Each number is 200 + 40 x the weight over its row's rms, rounded and kept within 0 to 999. Layers, rows and columns count from 0. The size before them is the row's rms in percent of the matrix's.

# layer 3 MLP up, 256x64, rms 0.15, rows 244-255, columns 0-63
093,218,156,216,217,239,238,214,268,148,289,146,225,167,177,247,239,170,174,253,186,126,174,180,192,219,211,179,190,213,117,193,159,137,190,122,180,132,279,205,101,179,196,168,223,174,167,182,190,163,175,168,180,206,163,202,148,275,217,223,200,190,181,207,158
104,162,246,225,165,226,196,183,183,219,183,229,171,228,172,196,187,170,230,187,155,183,173,169,180,179,225,102,274,209,189,138,98,148,202,198,192,223,251,241,195,171,228,266,202,192,160,219,217,251,225,214,162,261,232,242,198,141,123,131,297,215,170,206,253
116,185,154,145,182,203,81,195,230,224,196,180,166,207,217,196,227,215,240,111,198,203,248,207,202,152,253,181,189,200,209,196,152,227,217,119,285,160,148,171,212,168,179,219,212,217,168,181,205,135,193,184,210,242,193,194,193,134,179,86,219,189,109,212,231
114,129,176,160,151,195,253,174,80,164,246,261,229,232,230,244,203,162,182,196,171,239,216,213,173,227,167,212,226,254,217,171,223,222,229,170,240,241,204,181,97,173,208,205,206,179,178,202,243,242,123,216,218,188,153,193,213,275,217,197,221,171,190,252,297
082,207,87,174,173,210,122,236,217,231,178,192,226,199,154,222,183,150,207,211,238,227,161,123,236,178,191,219,149,221,199,216,151,164,116,239,226,130,163,247,126,225,198,203,214,177,205,205,221,152,226,248,211,157,172,125,217,240,172,209,109,185,177,218,254
101,200,258,255,251,228,139,225,136,176,255,168,221,186,271,248,182,226,174,210,184,196,229,222,188,200,268,210,210,192,176,171,185,165,142,250,174,175,202,214,146,237,220,255,154,215,132,171,192,206,222,138,212,214,266,260,178,241,271,119,153,201,211,118,156
097,225,183,188,219,230,265,166,187,215,173,230,181,144,177,222,208,204,159,181,168,238,171,113,145,210,191,186,256,188,230,129,233,211,220,232,190,140,297,207,176,120,89,202,200,188,191,249,146,209,251,232,236,204,175,246,203,260,165,186,118,219,224,172,224
098,179,201,201,171,188,219,196,173,221,182,231,184,230,189,187,189,175,221,154,179,307,224,139,238,282,144,158,212,249,207,184,226,265,216,191,259,199,235,143,175,130,163,167,227,200,233,230,220,240,219,193,206,247,126,212,185,222,288,296,169,201,226,288,206
086,167,170,147,168,160,207,245,191,222,246,122,272,189,150,224,252,226,233,215,165,212,212,209,201,271,258,144,227,219,211,173,120,179,183,182,196,124,66,151,167,233,188,200,191,168,205,193,209,171,219,227,132,173,239,160,217,223,258,175,221,173,157,190,183
106,207,118,248,161,164,219,296,138,180,249,171,184,233,141,227,208,228,222,178,269,171,177,189,226,196,187,227,219,151,225,236,227,151,162,245,204,129,253,149,159,228,226,164,161,200,251,148,292,192,141,146,193,167,236,193,187,194,231,194,174,176,197,217,127
087,193,223,235,223,153,197,128,154,140,218,192,174,289,234,210,264,204,223,174,155,186,223,201,171,181,150,227,215,215,159,277,212,179,194,130,180,164,237,206,110,212,183,161,178,125,204,188,158,190,191,238,211,215,221,153,273,294,254,237,246,247,247,201,187
116,237,198,196,143,269,274,165,221,220,177,233,210,276,181,203,164,203,101,189,188,230,246,112,181,228,165,191,226,208,192,221,170,217,167,214,163,158,283,177,282,191,214,157,208,232,195,212,258,138,173,272,270,187,160,182,250,200,202,233,185,185,202,181,136
# layer 3 MLP down (transposed), 256x64, rms 0.171, rows 244-255, columns 0-63
099,216,180,143,138,250,176,208,184,180,247,214,160,318,256,114,225,198,233,256,152,201,235,198,189,240,197,165,186,216,301,201,201,275,245,211,206,207,222,140,224,192,186,159,176,174,238,201,211,170,224,212,191,227,149,240,236,165,199,298,168,151,173,201,191
105,243,224,205,280,136,214,125,232,169,241,163,266,250,191,148,122,251,181,191,231,191,212,186,241,254,200,279,200,213,211,221,227,226,187,171,177,218,159,124,182,220,154,140,182,176,203,181,232,145,191,127,177,180,236,185,146,280,234,208,210,224,247,189,143
107,168,239,278,199,188,210,213,129,270,202,185,220,145,156,239,236,272,241,202,241,154,159,154,247,213,187,186,209,213,191,127,191,177,158,275,109,177,258,214,209,208,253,151,211,230,248,216,227,230,218,194,200,203,176,196,216,208,231,292,214,211,282,147,173
108,211,290,204,166,202,190,166,97,203,228,205,250,236,197,338,176,263,243,236,191,196,215,205,200,205,218,222,150,203,165,197,188,225,214,164,177,231,222,211,142,219,192,326,176,213,200,177,194,175,242,210,261,204,171,209,157,250,141,165,193,157,239,193,202
086,139,204,233,215,223,144,221,174,190,171,174,178,120,126,198,241,223,200,169,158,181,204,150,249,238,178,190,181,144,180,259,301,225,232,320,185,215,234,195,191,158,147,197,229,196,186,230,174,231,235,195,204,219,159,151,211,203,188,167,268,141,182,193,286
098,210,213,119,195,208,209,170,226,188,139,258,214,163,192,221,179,180,170,233,215,140,203,236,218,209,248,121,87,224,165,227,268,180,209,235,244,181,210,199,217,212,216,130,189,138,212,291,172,170,183,239,164,157,195,190,141,233,219,296,185,209,193,245,150
089,241,154,236,180,205,155,250,242,144,179,227,250,260,155,157,222,192,276,229,191,132,169,246,244,252,252,213,202,263,228,184,205,185,222,213,206,176,213,247,176,153,208,206,247,196,303,193,178,243,164,218,125,217,241,150,120,217,220,219,240,252,182,173,153
096,238,258,187,228,250,174,167,126,237,186,141,155,253,160,189,218,232,231,179,199,210,161,243,196,269,167,192,175,253,264,237,181,284,226,170,220,227,252,164,198,153,109,225,238,171,196,186,183,192,218,188,186,262,184,182,127,250,182,193,248,230,126,247,244
096,216,196,250,209,253,195,145,157,239,159,159,201,190,298,126,182,218,211,112,190,174,182,245,235,197,198,267,134,227,213,206,294,287,178,277,184,252,210,222,233,183,219,201,199,220,146,200,185,186,160,193,244,215,186,202,164,153,155,264,187,194,203,232,154
116,143,199,235,221,161,189,231,134,201,179,208,242,187,151,221,177,186,88,269,195,198,229,143,211,207,237,132,257,144,249,161,195,191,161,227,184,148,162,197,195,194,214,143,232,231,213,161,208,199,146,253,165,202,147,229,189,224,278,125,207,164,157,218,122
095,193,245,218,169,252,208,164,203,201,181,174,201,234,165,260,181,252,255,221,208,178,192,246,193,212,195,211,168,168,135,295,167,207,180,222,211,176,239,131,194,183,173,255,240,244,233,143,275,192,264,233,252,190,167,167,173,251,259,113,230,134,226,192,125
111,167,178,174,182,238,179,255,200,183,162,212,183,202,255,84,184,215,162,200,194,234,182,239,179,185,224,103,155,235,174,146,235,148,244,191,198,137,187,232,196,269,238,277,212,242,182,257,157,167,233,218,158,255,122,213,201,166,187,220,233,241,248,171,244
# layer 3 MLP gate, 256x64, rms 0.16, rows 245-255, columns 0-63
100,202,158,202,192,84,242,223,238,175,207,225,284,285,153,209,209,205,152,215,294,233,200,183,225,251,142,283,165,223,251,207,244,252,201,162,204,164,168,179,146,185,185,178,193,218,229,211,199,145,177,148,184,123,158,164,198,252,204,207,232,193,215,178,180
104,195,191,236,138,250,249,178,160,208,215,181,245,215,182,204,261,173,282,234,220,209,234,221,159,185,199,191,170,224,235,163,219,156,140,314,150,248,270,187,233,202,193,209,219,171,170,258,153,220,207,242,185,121,183,171,228,191,175,251,187,254,279,128,188
102,183,235,211,200,214,217,197,143,174,171,137,210,266,296,194,177,266,199,199,211,168,220,118,229,276,191,147,151,155,213,211,232,213,201,201,165,192,211,141,202,159,179,166,142,218,128,170,133,188,156,173,211,262,239,205,169,234,194,133,205,250,132,265,179
083,259,148,172,186,207,101,221,164,229,196,160,214,203,197,221,193,205,207,215,201,200,132,183,275,232,220,164,206,270,194,225,183,207,161,263,227,139,141,215,140,228,205,188,170,206,198,179,260,215,188,198,181,127,136,124,189,134,218,201,150,124,173,187,289
106,165,167,198,184,153,256,250,159,189,189,174,175,209,182,161,264,261,169,223,252,195,180,170,284,198,129,223,242,233,248,219,197,250,185,192,208,180,201,188,206,249,239,205,250,255,208,119,251,244,143,200,194,287,183,257,224,194,195,205,270,171,112,231,158
087,239,211,208,181,245,183,238,212,193,204,188,286,220,132,211,180,211,258,168,223,198,192,203,163,218,250,195,179,209,211,265,179,253,229,209,284,149,123,138,228,260,266,145,177,240,232,169,159,180,192,263,148,144,183,135,219,214,261,263,198,216,181,163,144
092,150,224,167,184,222,263,166,182,231,162,195,178,211,110,161,252,239,209,172,255,254,219,138,231,99,202,147,172,209,299,212,277,202,241,176,254,260,157,161,226,166,163,164,217,235,158,224,175,200,235,212,189,200,168,198,129,205,207,223,200,224,197,209,141
100,165,210,189,234,164,202,191,150,197,227,123,208,223,106,246,196,152,228,265,242,214,196,152,232,268,180,182,297,199,142,256,183,114,217,184,247,214,122,249,156,218,235,228,180,151,210,207,206,184,233,147,175,149,251,181,173,218,240,144,190,222,210,204,217
114,186,225,170,218,259,164,148,281,155,108,200,197,214,206,211,185,183,158,209,114,179,207,202,235,199,225,205,169,223,202,220,221,193,239,189,139,227,145,246,248,206,200,190,322,171,114,255,143,211,225,251,159,244,163,199,219,231,202,201,125,214,169,158,213
098,243,241,134,307,174,147,160,160,190,214,245,195,136,241,214,199,223,214,173,139,255,234,176,164,261,216,142,176,147,192,165,213,178,122,192,207,172,298,173,145,232,182,143,214,177,191,190,167,243,187,132,191,189,174,162,209,237,153,193,206,229,186,184,143
116,285,206,253,216,220,230,190,118,95,224,209,181,263,268,302,214,195,175,220,241,215,236,137,170,260,163,217,179,191,217,227,210,191,255,220,202,236,229,141,190,150,193,222,211,207,225,203,179,254,162,231,224,280,165,152,194,223,257,193,175,248,220,198,191